config.yaml
d_mlp: 1536
vocab_size: 16384
rope_fraction: 1.0
qk_norm: true
init: "normal"
lr_head: 0.00515
warmup_steps: 80
decay_fraction: 0.553
decay_shape: "linear"
final_lr_fraction: 0.0
steps: 8951
dataset: "wikipedia_en"
Each number is 200 + 20 x the weight over its row's rms, rounded and kept within 0 to 999. Layers, rows and columns count from 0. The size before them is the row's rms in percent of the matrix's.

# layer 4 MLP down, 384x1536, rms 0.203, rows 0-144, columns 336-383
098,164,191,168,221,177,210,174,202,201,238,179,221,224,200,159,211,218,202,223,181,234,210,197,170,206,178,171,210,207,198,228,210,204,201,190,208,223,214,202,185,178,184,172,236,173,202,161,230
098,210,184,186,148,208,170,201,219,187,198,197,187,208,202,213,192,178,203,217,211,216,174,214,191,183,207,224,192,176,237,210,172,222,230,182,185,178,209,220,182,197,272,177,196,207,162,227,260
104,190,213,190,232,206,192,180,188,189,174,193,191,169,189,198,201,188,167,219,152,221,217,238,206,212,167,161,166,168,198,206,159,172,172,188,222,159,205,199,201,223,211,195,183,215,218,211,218
099,184,191,172,203,204,198,221,245,204,235,233,209,197,160,211,201,191,158,186,204,201,204,197,227,212,212,210,198,180,210,212,216,203,181,180,208,213,181,222,195,215,210,206,185,189,239,199,227
099,208,200,206,206,220,219,201,198,210,156,176,167,180,194,169,187,223,203,227,178,206,197,181,205,234,166,159,196,176,209,180,221,214,245,202,220,192,183,208,186,183,176,237,193,221,226,195,185
102,193,194,199,211,233,206,218,217,206,199,215,214,207,203,206,171,221,205,220,190,202,193,232,216,189,177,170,192,205,247,226,184,203,189,170,206,172,214,175,214,178,231,191,185,204,237,214,194
107,195,227,185,194,236,199,176,239,215,203,223,212,195,187,188,196,191,197,193,202,202,217,221,222,195,216,163,179,205,186,202,177,217,189,185,210,173,205,183,218,203,238,199,214,239,215,178,198
101,201,226,208,207,195,208,207,207,148,194,198,213,195,190,224,228,191,186,204,205,198,178,207,214,164,189,213,214,194,217,155,182,218,197,205,203,227,239,210,201,207,199,223,184,203,215,182,176
100,203,157,224,233,226,215,213,216,198,234,184,214,195,202,214,191,204,175,171,209,203,205,222,201,199,162,203,214,212,203,203,236,197,201,191,192,183,210,218,196,232,203,170,213,210,229,203,205
099,186,196,201,140,174,210,221,221,212,170,171,207,216,202,221,200,191,196,216,202,203,230,158,192,208,182,210,189,195,193,206,240,207,221,188,182,208,183,211,198,183,196,199,168,194,165,198,211
100,227,179,220,161,204,221,235,188,213,231,161,187,194,211,177,181,211,213,209,158,209,192,227,204,209,200,215,182,164,221,174,206,198,211,219,232,187,187,192,211,169,223,190,207,163,198,194,200
099,185,212,223,253,169,198,171,245,227,186,228,217,194,194,211,193,197,172,233,211,203,207,176,192,208,181,187,206,224,197,228,187,227,165,221,199,242,180,173,204,197,236,236,248,188,209,213,203
100,208,203,162,205,203,214,209,245,238,177,197,179,144,198,204,203,161,204,152,193,216,202,171,144,190,162,168,174,217,189,174,220,209,177,178,196,208,248,160,195,162,177,175,164,192,172,176,192
099,180,243,214,211,183,189,212,166,207,216,209,175,210,200,216,215,226,217,247,196,159,197,208,267,211,231,192,184,198,172,206,156,204,182,205,166,191,184,205,201,185,181,177,190,203,199,216,217
099,200,213,203,201,180,193,194,221,195,181,222,230,206,218,199,172,186,178,163,215,207,209,155,184,198,223,218,244,181,167,207,244,208,233,215,228,200,227,184,186,197,223,217,166,197,198,161,179
097,190,195,203,201,186,198,208,226,232,208,199,227,205,223,234,229,190,217,230,206,206,172,194,178,203,206,189,202,170,220,207,194,178,172,218,183,172,174,199,197,214,168,231,213,224,175,222,214
104,202,226,238,214,168,185,188,219,190,170,223,199,189,224,243,218,173,204,215,202,210,211,188,202,169,196,196,213,179,207,224,224,241,203,207,198,191,199,203,185,209,199,211,200,199,210,204,196
105,183,195,221,192,195,163,207,189,219,183,242,202,208,178,182,184,186,224,167,171,212,204,217,184,176,189,210,208,185,209,212,162,212,205,179,254,207,213,191,206,185,203,201,214,241,227,168,221
096,210,196,171,202,245,159,220,191,195,204,165,220,227,211,200,183,195,181,188,182,188,216,227,187,205,209,177,185,229,195,221,222,181,214,210,169,198,225,182,182,224,220,207,195,228,203,196,186
102,198,201,213,197,182,169,192,222,238,197,187,210,191,210,222,201,199,203,177,191,211,189,213,212,202,231,186,215,171,210,167,194,214,201,206,210,199,204,209,211,190,197,182,224,189,189,210,186
098,195,183,188,184,209,182,200,215,200,205,171,187,221,199,198,210,211,200,197,212,186,239,199,209,174,201,234,206,216,190,178,228,211,199,212,198,230,183,187,194,220,198,197,198,157,208,176,157
095,237,203,195,206,219,209,195,167,202,207,222,233,204,216,205,159,197,189,213,217,198,183,205,180,229,188,171,174,212,194,190,233,193,193,215,197,180,172,218,205,212,204,184,232,228,214,208,206
097,191,163,238,176,253,215,201,167,173,158,207,205,196,191,219,208,227,215,239,214,207,178,182,174,200,229,183,219,172,198,191,181,188,186,215,217,215,189,189,217,175,196,202,182,203,204,151,208
098,224,154,240,221,230,234,214,189,168,189,178,244,216,211,217,223,204,201,174,185,230,209,190,185,234,208,210,196,159,173,155,188,184,193,204,240,238,184,204,204,184,186,167,198,199,187,176,223
099,230,175,185,179,199,227,223,168,202,233,183,211,259,194,209,212,189,203,192,190,243,163,197,221,244,227,203,185,182,165,174,240,177,223,204,215,173,193,221,208,203,195,169,214,187,173,173,217
100,221,177,186,204,182,183,171,205,225,218,205,188,219,173,205,227,229,168,220,226,179,217,203,206,230,167,183,239,217,200,193,229,177,181,219,192,161,254,245,205,212,214,182,225,222,203,201,173
100,211,173,197,205,208,195,184,195,195,162,171,172,207,167,200,187,176,163,166,218,194,195,198,197,194,178,172,180,158,199,206,174,195,180,227,200,206,209,207,207,193,208,219,163,199,203,174,195
102,185,193,192,196,204,185,171,193,197,189,204,218,187,204,192,192,210,191,189,192,184,176,192,229,194,211,223,207,215,189,236,213,205,188,218,215,212,196,197,214,221,209,179,223,176,204,218,183
100,200,192,207,187,207,223,217,227,197,215,190,181,190,210,191,196,211,211,237,202,185,194,179,203,216,204,199,197,179,162,229,192,181,236,194,179,245,199,194,211,184,225,183,187,195,206,193,192
102,221,197,175,210,199,226,177,201,188,211,173,218,193,211,205,199,205,221,171,186,147,198,185,211,184,189,210,203,195,198,185,237,198,228,217,221,170,186,179,196,165,172,147,198,200,217,233,183
103,196,143,183,194,207,186,199,232,225,192,169,189,190,231,185,156,188,217,164,215,182,218,211,217,175,187,193,204,209,236,174,159,217,197,224,204,210,203,220,203,213,211,172,234,198,179,204,170
100,204,182,208,192,201,235,228,181,187,242,232,241,220,180,188,218,190,202,201,228,153,193,176,198,236,220,204,220,194,238,191,189,191,232,216,165,242,219,166,209,188,190,221,200,204,205,232,186
098,186,161,177,195,187,239,200,160,202,216,257,183,218,190,207,173,215,198,205,234,231,234,197,195,239,220,245,205,214,183,185,204,205,184,219,198,224,192,155,194,185,225,197,237,201,224,214,180
099,195,228,221,184,195,177,221,213,208,241,206,203,181,225,185,192,192,236,167,187,213,240,182,199,247,186,189,195,214,176,236,208,211,216,211,180,229,223,229,208,205,190,165,216,205,201,174,203
100,199,205,173,215,172,205,195,196,189,219,199,203,221,225,183,169,227,229,202,171,197,154,213,213,225,209,190,208,229,233,232,196,204,198,161,197,195,212,203,200,184,205,207,189,210,217,206,203
102,186,203,203,173,190,208,191,175,200,224,204,180,196,230,208,185,186,207,169,180,233,202,196,195,192,180,222,178,173,223,182,208,237,156,193,210,204,224,181,204,224,205,233,193,191,181,179,158
103,179,225,187,250,171,209,211,211,223,202,204,210,205,211,198,181,230,200,184,206,184,211,170,192,229,237,154,183,218,226,267,186,190,205,177,176,235,231,210,212,227,212,181,244,185,217,203,209
104,173,179,212,189,210,190,176,230,163,223,178,201,201,183,151,212,219,168,187,179,206,205,183,199,187,192,202,209,202,204,237,170,224,231,200,229,237,184,201,205,188,189,223,188,217,217,176,205
097,211,192,225,212,165,159,222,202,197,202,202,182,203,203,232,212,235,226,190,204,198,199,248,236,234,200,186,183,186,192,216,210,207,193,212,188,204,171,165,193,222,220,215,184,224,205,180,145
102,173,189,207,197,176,191,203,180,223,185,179,196,161,169,220,208,166,194,208,213,203,208,207,219,189,221,152,230,210,218,188,246,189,210,198,209,204,173,179,210,223,227,204,201,230,208,190,209
104,198,202,160,228,193,159,223,209,198,207,198,205,211,173,164,201,174,184,195,195,230,228,190,237,203,208,179,174,189,235,219,178,163,180,207,185,184,186,207,200,231,183,165,209,190,208,185,186
103,213,207,194,179,198,206,200,201,191,205,195,190,182,213,211,220,214,216,207,200,214,156,222,169,181,185,216,191,232,191,169,216,184,213,211,235,225,199,212,205,200,200,229,207,222,197,159,183
103,180,195,183,218,194,222,210,228,208,165,194,212,178,182,192,170,168,184,226,196,229,216,192,214,208,202,207,183,203,207,194,189,210,187,170,188,231,200,222,194,187,189,181,200,203,213,197,171
099,198,158,201,210,201,191,176,172,137,212,179,215,187,202,206,191,204,243,198,198,211,197,173,193,187,196,193,212,181,168,201,197,196,195,203,218,207,203,174,204,207,173,208,168,202,217,161,231
098,191,196,208,184,185,162,205,193,151,200,186,196,191,213,205,182,188,193,227,164,189,181,193,194,205,182,194,178,238,209,221,170,208,151,169,221,213,184,227,175,208,208,205,190,195,224,201,229
102,165,216,179,219,197,184,166,199,208,229,191,212,168,188,213,176,191,247,187,186,188,201,239,231,261,225,200,158,189,205,208,225,183,194,203,187,217,157,205,203,216,230,198,197,137,167,221,214
103,189,181,219,180,208,232,219,229,222,218,204,200,205,198,203,185,217,207,211,209,225,197,223,167,191,145,184,214,221,203,237,168,198,214,216,203,214,208,233,208,198,234,201,201,191,191,194,179
098,174,204,181,156,210,205,193,239,225,192,196,205,198,202,176,215,197,184,187,168,230,192,213,225,199,200,174,191,212,233,200,185,216,208,167,190,196,174,233,206,209,191,201,208,193,236,200,182
096,162,208,191,167,192,197,167,188,217,183,172,192,238,216,216,205,200,220,183,198,201,210,202,173,197,201,195,164,176,208,224,177,265,184,178,202,176,179,226,215,161,172,189,185,198,230,191,189
104,167,230,182,178,164,185,207,190,195,164,247,195,224,189,184,202,222,215,215,217,190,186,203,210,238,216,246,196,171,223,167,217,167,178,213,197,194,214,166,192,194,213,182,212,232,171,198,206
102,188,209,191,216,215,211,187,186,202,174,210,185,208,186,205,190,164,226,243,182,191,209,202,204,164,209,215,211,171,209,183,236,214,216,230,182,217,151,209,188,185,196,198,206,206,202,193,196
102,203,225,228,207,186,192,196,199,227,186,182,207,212,158,189,206,183,235,226,217,208,231,183,224,186,200,212,189,182,227,174,181,138,183,222,236,187,199,186,203,203,193,209,207,188,201,155,215
103,175,189,195,187,198,179,226,205,201,184,181,203,218,202,196,183,205,204,201,190,202,205,178,186,199,152,214,210,153,185,194,208,218,195,247,194,247,240,169,193,211,234,214,236,205,202,215,195
099,200,168,197,205,172,219,207,206,184,150,174,179,240,178,201,179,222,245,213,208,195,233,206,179,201,209,236,209,185,201,153,205,217,168,182,223,197,211,188,190,203,195,277,201,199,199,183,187
098,214,205,242,243,233,202,188,208,201,162,226,204,177,216,187,175,198,221,224,219,178,211,208,213,199,147,210,179,208,191,207,234,185,199,232,204,212,215,207,199,216,174,210,199,235,203,231,230
101,201,218,163,212,221,200,181,197,189,226,182,227,214,151,198,209,207,221,185,209,170,223,239,226,198,199,171,170,204,207,197,202,197,223,193,193,207,198,192,202,187,165,179,175,169,196,208,202
101,187,228,205,173,148,238,197,206,195,237,199,244,200,169,201,179,180,186,212,196,199,180,206,199,224,186,214,201,171,196,203,173,219,203,212,189,214,200,220,180,177,222,198,178,184,187,229,194
104,208,183,225,211,210,196,200,202,203,209,211,215,205,206,188,188,181,185,219,204,243,198,221,180,200,205,209,207,202,201,214,177,235,205,220,178,229,231,198,196,155,185,181,187,168,186,181,214
100,181,210,239,171,199,187,185,225,188,159,197,207,200,223,226,195,184,224,201,214,169,203,208,207,164,173,196,203,229,194,217,213,198,165,173,195,200,187,223,209,230,213,207,177,251,200,174,201
097,213,203,169,182,181,181,211,208,231,228,217,219,198,227,221,168,196,176,227,188,183,197,204,226,233,230,156,218,205,182,229,198,244,170,194,204,207,210,192,207,212,196,169,205,183,176,202,202
100,200,209,164,218,222,231,209,183,208,172,220,244,189,187,207,202,178,220,193,198,215,203,164,214,263,169,210,204,188,192,165,238,205,209,171,207,208,185,220,181,189,201,205,214,184,176,175,182
098,198,200,190,227,199,224,221,217,183,203,197,186,228,224,179,181,181,223,205,172,219,206,196,193,242,237,211,207,214,192,256,202,176,207,240,148,178,215,209,191,216,203,148,182,201,191,186,217
098,203,183,164,201,196,229,191,196,198,198,217,214,198,184,191,177,192,203,211,180,229,217,233,215,230,240,208,200,169,232,203,184,205,187,199,200,213,192,188,182,179,210,229,207,210,167,170,184
101,234,215,189,197,203,181,193,214,203,214,166,176,226,199,193,217,229,191,168,218,206,205,212,228,190,206,187,189,187,198,199,219,192,212,181,201,179,196,198,210,177,231,192,231,177,151,210,212
096,190,186,184,204,186,203,177,222,219,184,192,228,200,239,212,191,203,227,190,200,249,207,197,179,190,207,190,198,240,188,206,215,182,179,190,200,208,175,163,197,214,175,195,208,181,197,171,195
099,203,212,168,202,172,214,213,261,237,184,190,190,190,183,198,210,179,181,178,179,201,186,177,190,195,182,202,207,192,208,226,196,197,183,199,214,206,160,208,198,230,207,171,182,218,168,203,184
104,214,216,227,213,178,205,226,209,176,195,161,188,217,180,186,225,218,244,200,211,242,155,159,201,201,211,174,214,200,194,153,224,182,191,207,227,207,213,199,214,223,201,178,224,169,175,226,211
101,203,172,186,210,229,236,192,173,223,182,194,190,211,201,185,177,203,222,197,207,168,210,215,189,181,226,224,217,213,186,225,199,193,224,206,222,186,200,192,197,180,212,218,197,171,209,175,232
098,199,152,218,200,191,208,208,199,178,189,206,184,205,203,188,201,204,186,192,193,194,195,201,207,192,211,220,157,190,175,191,209,172,228,230,210,161,182,191,186,204,228,209,225,211,216,199,196
097,223,195,227,231,152,187,186,176,198,184,214,213,215,183,193,179,208,197,209,202,206,213,186,216,201,177,208,217,220,196,219,206,221,188,207,215,221,216,189,201,200,192,199,223,182,182,203,183
097,176,172,178,187,236,182,172,225,214,165,214,177,212,188,210,196,203,181,194,177,216,210,179,195,175,181,254,168,170,199,196,229,202,229,216,194,188,209,180,195,201,165,194,218,189,204,189,188
097,202,162,202,200,217,213,199,227,175,229,192,204,167,208,206,182,227,211,198,186,209,170,200,227,188,227,191,222,212,149,196,200,225,180,217,195,174,200,201,184,170,193,196,186,209,202,179,226
101,189,244,198,235,205,195,201,215,215,172,218,185,152,203,178,210,200,221,182,195,180,168,194,210,241,195,227,219,211,228,173,228,203,187,178,226,222,196,204,200,226,206,220,182,180,221,162,207
101,197,228,218,206,212,256,218,187,212,173,196,205,165,186,180,186,194,184,199,197,217,212,194,216,198,206,213,202,198,184,211,217,224,198,163,202,227,195,180,202,194,166,201,195,204,235,219,192
103,205,183,190,193,197,213,199,170,220,205,225,232,199,195,205,190,177,217,182,194,210,162,207,195,223,172,170,192,216,180,214,221,191,171,215,195,196,210,185,199,173,163,171,200,204,177,191,180
100,238,215,193,207,187,185,184,196,220,212,200,186,212,218,253,221,225,178,223,198,178,169,231,207,183,165,192,237,196,200,175,197,204,228,170,216,225,170,162,203,228,209,175,216,193,200,193,232
103,197,214,217,195,232,165,179,249,183,180,184,212,177,189,161,192,193,217,183,218,222,170,203,192,192,185,161,193,205,204,210,182,175,178,206,206,195,198,199,209,152,198,194,199,166,234,196,195
097,195,189,185,220,248,238,208,206,209,196,228,208,241,223,188,210,202,164,230,179,226,211,203,196,184,234,194,162,183,229,231,194,218,216,203,189,234,185,173,206,201,208,224,229,204,211,152,227
100,188,226,211,205,159,204,178,197,196,222,206,199,210,215,221,201,219,207,194,217,185,215,202,213,186,200,202,206,220,190,222,199,214,223,223,171,207,178,226,195,182,235,204,216,227,218,192,196
098,204,178,170,218,189,159,194,205,212,177,187,192,208,152,178,207,197,185,205,198,206,200,211,219,207,166,197,238,176,192,194,209,188,220,206,222,189,181,196,210,177,216,245,168,218,218,199,211
103,228,216,186,159,196,212,188,200,160,191,154,190,206,162,204,169,184,214,212,183,168,205,191,213,173,189,221,178,182,210,227,172,214,198,198,243,178,197,189,210,212,190,222,178,175,179,188,210
106,158,193,228,252,204,206,212,196,198,216,229,229,206,198,227,219,167,185,219,214,199,199,233,237,190,213,195,232,200,203,192,194,215,192,195,192,225,169,218,207,174,212,220,239,203,226,208,198
098,217,210,196,215,198,222,199,212,182,243,218,214,223,174,231,225,247,230,178,208,189,177,214,179,203,213,196,223,227,189,213,177,230,190,201,211,225,212,197,194,215,196,222,208,219,212,207,174
099,179,219,212,219,188,189,201,181,190,207,205,216,237,213,178,186,219,218,199,185,178,193,172,180,199,170,217,202,226,203,239,195,197,223,189,192,203,233,194,208,185,209,209,194,220,199,209,195
102,173,204,197,196,208,230,166,219,210,212,210,237,221,216,208,205,232,185,218,222,206,191,191,221,170,204,184,209,195,210,180,216,205,210,195,214,210,201,191,195,192,234,203,189,204,231,224,218
110,210,227,204,192,165,176,191,199,175,170,198,207,197,191,204,201,203,216,171,176,187,169,245,209,198,211,224,184,203,218,207,171,199,215,164,204,228,187,223,191,190,212,235,203,182,195,196,187
096,235,165,204,206,186,198,216,211,225,164,197,233,207,202,175,189,179,207,226,198,180,207,225,148,202,230,248,223,193,180,206,193,194,238,170,217,182,204,237,200,217,203,193,171,170,174,188,192
099,218,190,178,168,169,171,210,191,195,200,180,236,179,221,187,193,214,189,159,179,213,202,191,218,238,207,169,198,186,189,171,170,196,234,188,255,202,207,227,193,192,191,205,214,216,176,179,213
096,206,159,207,193,197,220,207,198,202,227,219,237,218,204,164,170,239,185,167,205,204,185,143,195,227,181,203,222,210,208,199,239,181,199,202,223,231,239,161,195,187,198,236,203,212,187,211,198
101,218,216,197,206,223,204,211,211,216,253,221,204,173,196,196,200,196,196,215,193,259,249,184,214,211,163,186,189,203,233,198,211,184,211,189,232,192,200,157,208,194,210,193,219,221,189,218,189
102,190,197,211,206,220,172,186,181,192,214,183,199,141,183,199,206,210,227,201,251,255,182,200,198,190,236,194,204,186,194,215,211,185,199,176,184,166,191,198,195,193,219,207,213,164,214,227,216
098,194,157,180,199,217,166,234,229,203,211,190,203,211,220,197,187,221,195,211,206,149,210,206,185,190,193,189,188,190,204,206,226,162,221,186,162,201,163,184,193,180,196,215,200,212,220,221,173
097,199,202,175,175,196,213,198,188,205,187,231,171,201,201,187,203,173,161,204,193,179,163,197,209,201,169,219,193,187,190,227,200,209,208,157,186,196,232,167,209,162,154,159,185,169,185,188,179
096,203,225,176,233,194,195,176,200,239,215,222,164,228,202,220,213,194,211,215,150,238,204,201,164,133,203,204,195,204,194,223,217,169,166,189,206,185,202,204,185,237,242,172,183,190,236,199,192
100,210,240,215,180,219,177,173,217,188,209,221,192,223,213,201,206,135,199,221,187,165,168,220,176,205,176,183,196,185,189,218,182,192,188,227,180,233,198,205,212,208,182,179,159,222,237,227,219
097,212,219,200,208,186,201,216,147,191,201,211,184,203,231,222,221,229,199,194,201,190,185,177,227,172,206,228,206,171,198,239,217,169,178,250,208,188,196,204,193,232,204,204,190,192,195,190,171
101,186,193,173,212,201,175,178,210,209,195,220,226,206,220,194,208,201,197,218,217,182,187,217,187,214,200,202,207,218,234,192,216,174,215,211,213,203,178,186,193,203,198,186,185,203,169,191,187
098,194,216,214,183,211,190,170,235,186,187,218,203,182,210,240,173,178,234,207,225,182,216,215,184,233,190,182,185,184,222,209,205,192,224,213,200,228,196,191,197,211,187,187,169,208,215,170,154
099,185,205,245,198,249,218,212,172,212,199,198,207,208,186,205,249,216,242,201,203,210,191,198,206,200,184,191,193,179,214,209,174,207,181,175,198,194,204,207,193,234,204,217,167,202,215,176,225
102,231,216,183,236,173,191,225,229,197,230,204,209,187,161,183,182,202,187,215,184,227,200,163,190,188,157,169,177,166,202,188,238,198,182,178,184,213,174,187,194,167,203,185,153,214,151,222,214
101,225,184,186,200,200,180,153,178,203,177,187,205,251,195,218,214,194,208,200,206,229,168,177,238,190,206,200,204,198,218,176,203,250,188,216,232,186,175,212,189,201,189,233,193,179,177,200,186
099,210,213,181,152,196,221,196,233,195,197,213,218,181,181,220,223,197,176,194,225,204,173,227,205,236,190,199,210,215,220,174,199,231,222,209,176,227,180,224,206,197,214,193,206,186,180,198,202
099,198,189,194,197,214,217,169,221,197,218,179,169,183,186,201,172,177,190,215,227,184,189,184,197,221,159,191,187,209,163,170,196,218,185,180,193,232,218,199,202,180,167,200,209,226,176,204,176
105,232,186,198,192,243,204,222,179,182,173,188,226,181,181,199,205,235,212,253,205,207,188,165,199,183,205,161,187,227,198,238,212,201,216,217,231,193,220,230,212,210,219,198,202,187,209,203,228
102,227,216,201,204,199,188,169,208,217,198,187,195,149,141,183,210,225,189,228,186,213,177,185,203,213,206,192,165,209,186,228,234,180,186,210,188,203,212,207,184,231,212,196,167,240,190,222,188
101,202,191,178,205,170,216,190,197,236,196,202,195,221,174,191,182,194,215,182,189,168,184,193,189,225,162,214,214,228,186,195,216,189,216,201,168,188,221,194,202,187,220,177,214,192,217,184,199
101,199,219,213,218,177,196,150,168,182,215,208,195,189,188,202,234,192,204,224,173,175,229,164,180,166,195,157,230,207,191,178,194,175,216,208,187,226,218,201,188,212,178,191,202,194,191,182,252
099,193,193,183,190,148,191,201,213,268,229,191,202,209,218,211,210,159,197,212,203,234,225,192,219,208,175,175,195,228,217,195,196,189,215,177,208,217,164,212,194,209,183,187,195,202,209,205,206
107,202,214,175,212,221,232,219,199,225,197,172,206,213,176,224,168,190,200,194,209,169,190,187,214,222,246,212,201,212,197,171,222,232,190,225,170,221,180,242,202,231,213,188,217,179,144,202,197
100,216,176,207,226,200,219,160,232,164,206,163,224,243,215,179,176,223,177,199,245,187,182,218,204,195,214,219,190,194,210,193,187,220,223,188,206,219,174,189,187,239,189,196,192,180,181,202,202
099,207,199,198,191,208,195,215,211,185,189,192,211,194,178,197,197,226,227,211,242,194,225,232,249,194,225,190,208,204,195,223,184,275,212,235,215,199,246,190,218,233,169,196,195,201,159,171,191
102,176,215,167,206,187,188,204,210,196,184,193,217,168,182,179,218,180,234,170,216,144,204,211,196,231,186,232,243,239,211,196,221,188,189,192,196,197,192,164,189,200,184,195,226,202,231,172,237
100,199,207,233,187,188,184,212,212,198,204,209,192,195,205,226,177,184,164,186,199,184,188,191,206,207,211,183,212,198,188,239,171,174,201,184,211,217,184,178,217,229,216,243,193,194,195,178,208
100,215,224,184,221,215,228,211,197,218,196,227,205,208,182,207,179,210,248,208,204,195,209,204,195,206,189,219,172,217,186,214,224,268,196,167,220,212,210,164,198,205,179,213,184,227,176,181,223
101,197,200,180,219,200,186,223,179,185,173,216,203,183,179,237,203,202,237,181,185,202,210,231,171,193,159,197,173,202,180,212,206,209,209,191,204,198,216,201,211,199,181,178,197,170,195,220,214
101,215,216,210,215,210,201,171,174,168,202,204,166,187,227,180,196,187,174,217,207,226,206,236,207,207,194,246,224,171,202,231,221,195,190,185,224,172,162,213,214,188,174,213,183,214,196,178,208
101,168,181,212,188,174,152,223,195,144,216,196,180,201,185,230,201,173,235,213,205,168,180,232,185,197,189,217,215,209,221,184,220,205,234,163,193,203,225,210,197,223,214,176,221,208,180,208,211
099,190,196,164,207,211,189,210,205,185,199,246,214,178,179,189,192,222,194,221,181,208,239,218,179,189,193,184,161,172,201,165,156,188,191,190,204,187,226,202,204,182,181,181,236,199,206,196,180
099,191,227,169,181,206,219,216,186,175,177,215,215,195,244,172,232,222,227,190,167,208,218,229,156,222,193,186,201,204,196,216,216,186,213,166,186,192,201,193,201,209,213,180,195,208,233,172,209
101,177,179,221,202,197,224,210,203,204,225,186,225,186,212,213,211,166,203,176,205,225,173,198,203,221,205,186,212,202,162,202,231,203,197,212,205,188,203,217,191,174,201,218,204,204,178,208,197
099,225,208,217,172,186,192,176,190,207,159,238,186,234,195,215,176,194,188,221,199,194,190,221,188,204,209,205,225,247,206,217,215,206,190,200,211,212,221,225,197,200,202,235,214,258,215,183,213
098,212,197,222,194,179,228,212,206,195,208,174,233,218,216,220,229,172,201,217,203,172,214,228,220,180,220,207,221,178,238,192,206,157,209,209,193,150,208,176,212,173,204,214,192,216,217,219,236
098,199,199,249,207,177,200,180,237,209,155,236,228,175,191,195,183,162,197,225,192,227,190,184,217,201,226,180,206,159,234,183,184,214,195,211,197,201,164,208,206,242,213,187,191,206,187,176,170
100,209,197,174,232,211,231,219,193,193,209,190,234,179,191,220,202,170,219,194,200,199,206,191,185,191,201,157,190,183,207,175,180,204,194,207,190,237,184,180,208,196,186,222,198,191,212,202,159
098,191,180,194,236,214,208,197,223,212,230,224,225,176,206,223,206,212,221,230,186,208,174,188,201,190,222,166,189,196,185,236,197,180,174,225,194,169,191,202,203,167,199,202,209,214,221,238,176
098,188,184,215,169,173,188,237,180,224,175,213,166,194,214,225,218,189,214,164,159,230,236,181,212,169,198,202,178,205,195,179,238,218,218,175,213,211,170,214,194,171,199,220,199,189,204,243,201
099,225,196,222,202,220,214,189,189,184,205,230,206,190,205,212,208,175,180,201,181,189,224,180,203,225,196,190,212,188,210,208,206,232,247,185,218,169,178,183,198,186,212,225,202,214,199,190,199
099,163,188,242,185,177,229,191,197,201,184,249,226,212,191,224,160,219,212,192,207,208,198,186,208,188,191,203,225,216,200,200,218,178,175,226,163,172,206,199,178,190,223,217,190,221,199,165,188
102,236,229,198,212,175,175,198,231,219,191,205,197,184,197,176,228,206,181,193,158,195,202,190,217,204,189,220,201,216,153,187,205,201,139,153,237,168,199,199,190,192,202,189,207,181,224,219,251
101,208,172,213,208,193,220,233,191,212,185,228,195,176,204,205,209,225,168,184,180,214,243,197,202,206,186,196,215,192,226,191,202,205,200,179,212,223,200,199,204,221,217,215,210,201,218,220,218
100,195,214,227,175,190,207,218,214,200,202,204,193,194,192,196,172,194,213,205,184,239,182,178,234,174,213,214,196,212,180,229,232,205,210,151,206,194,208,214,202,190,188,164,213,179,205,192,231
098,207,213,238,184,180,197,214,212,198,188,166,187,199,216,186,238,225,192,229,203,158,206,219,217,218,198,176,207,240,172,162,184,185,209,245,195,217,208,214,194,210,165,215,201,203,205,198,180
097,198,199,194,176,193,229,191,180,155,218,199,224,217,165,197,195,189,204,195,215,214,183,177,178,210,207,203,218,210,210,203,217,217,237,216,197,195,189,210,191,179,169,211,162,213,193,171,247
103,196,216,195,171,206,184,210,254,195,247,173,206,173,174,194,227,197,189,220,164,176,240,199,202,183,180,225,180,234,210,221,176,191,201,173,227,194,220,213,188,230,209,214,211,222,198,204,198
100,200,175,190,201,182,204,227,190,243,215,181,213,222,206,188,185,203,207,246,204,193,195,189,218,206,192,201,201,189,190,212,189,229,212,195,234,219,181,217,208,178,208,211,198,208,196,226,199
100,165,188,190,236,200,225,197,192,207,164,195,156,174,230,207,172,212,185,184,191,164,199,215,196,168,183,176,158,181,215,195,208,211,194,203,212,229,199,197,201,214,217,211,199,181,210,225,140
098,222,204,213,219,200,166,151,179,187,206,173,176,231,176,186,215,201,222,179,190,204,172,211,179,171,217,224,193,195,189,198,183,210,210,194,198,182,201,197,218,212,183,188,212,173,181,211,165
098,189,187,191,226,205,193,167,181,225,160,191,216,198,222,204,144,223,205,187,193,172,184,208,239,212,187,189,203,254,167,167,188,205,214,182,197,169,189,224,194,184,207,185,210,193,194,196,190
097,211,209,235,194,203,173,179,183,203,167,218,201,184,184,196,174,225,225,223,200,209,234,215,194,219,206,225,190,197,180,192,228,218,171,174,195,223,215,199,193,198,203,184,225,198,199,189,211
097,201,232,194,182,199,178,180,181,178,225,190,171,181,235,181,213,227,211,174,232,161,209,218,167,164,208,182,175,177,202,226,217,197,185,237,218,195,208,194,202,229,176,205,237,228,225,196,243
101,228,189,210,241,182,204,179,191,223,215,223,183,194,182,222,229,218,233,227,169,187,207,223,206,195,241,184,193,194,231,204,211,197,217,237,182,176,194,182,208,190,185,181,207,207,193,204,185
098,212,199,209,189,178,182,214,213,203,235,206,185,206,234,187,160,236,217,205,171,211,197,175,179,212,230,192,187,229,172,220,223,220,214,202,209,226,195,204,195,238,159,207,189,244,210,201,189
099,199,178,198,242,191,206,228,196,213,187,200,201,194,181,216,169,222,243,206,171,200,188,174,151,187,193,191,191,214,179,245,207,182,218,153,150,226,199,206,202,208,201,208,234,206,202,180,204
102,234,210,182,194,205,173,192,166,181,171,223,140,223,176,164,197,215,189,179,193,172,210,198,206,204,185,228,185,209,141,204,177,214,184,204,220,210,200,218,191,191,207,214,175,170,209,231,215
099,217,177,178,194,215,203,191,178,253,200,200,206,230,177,210,224,198,208,224,185,214,244,153,187,208,197,168,218,180,181,194,170,181,198,186,208,205,205,218,198,186,207,210,210,214,223,191,203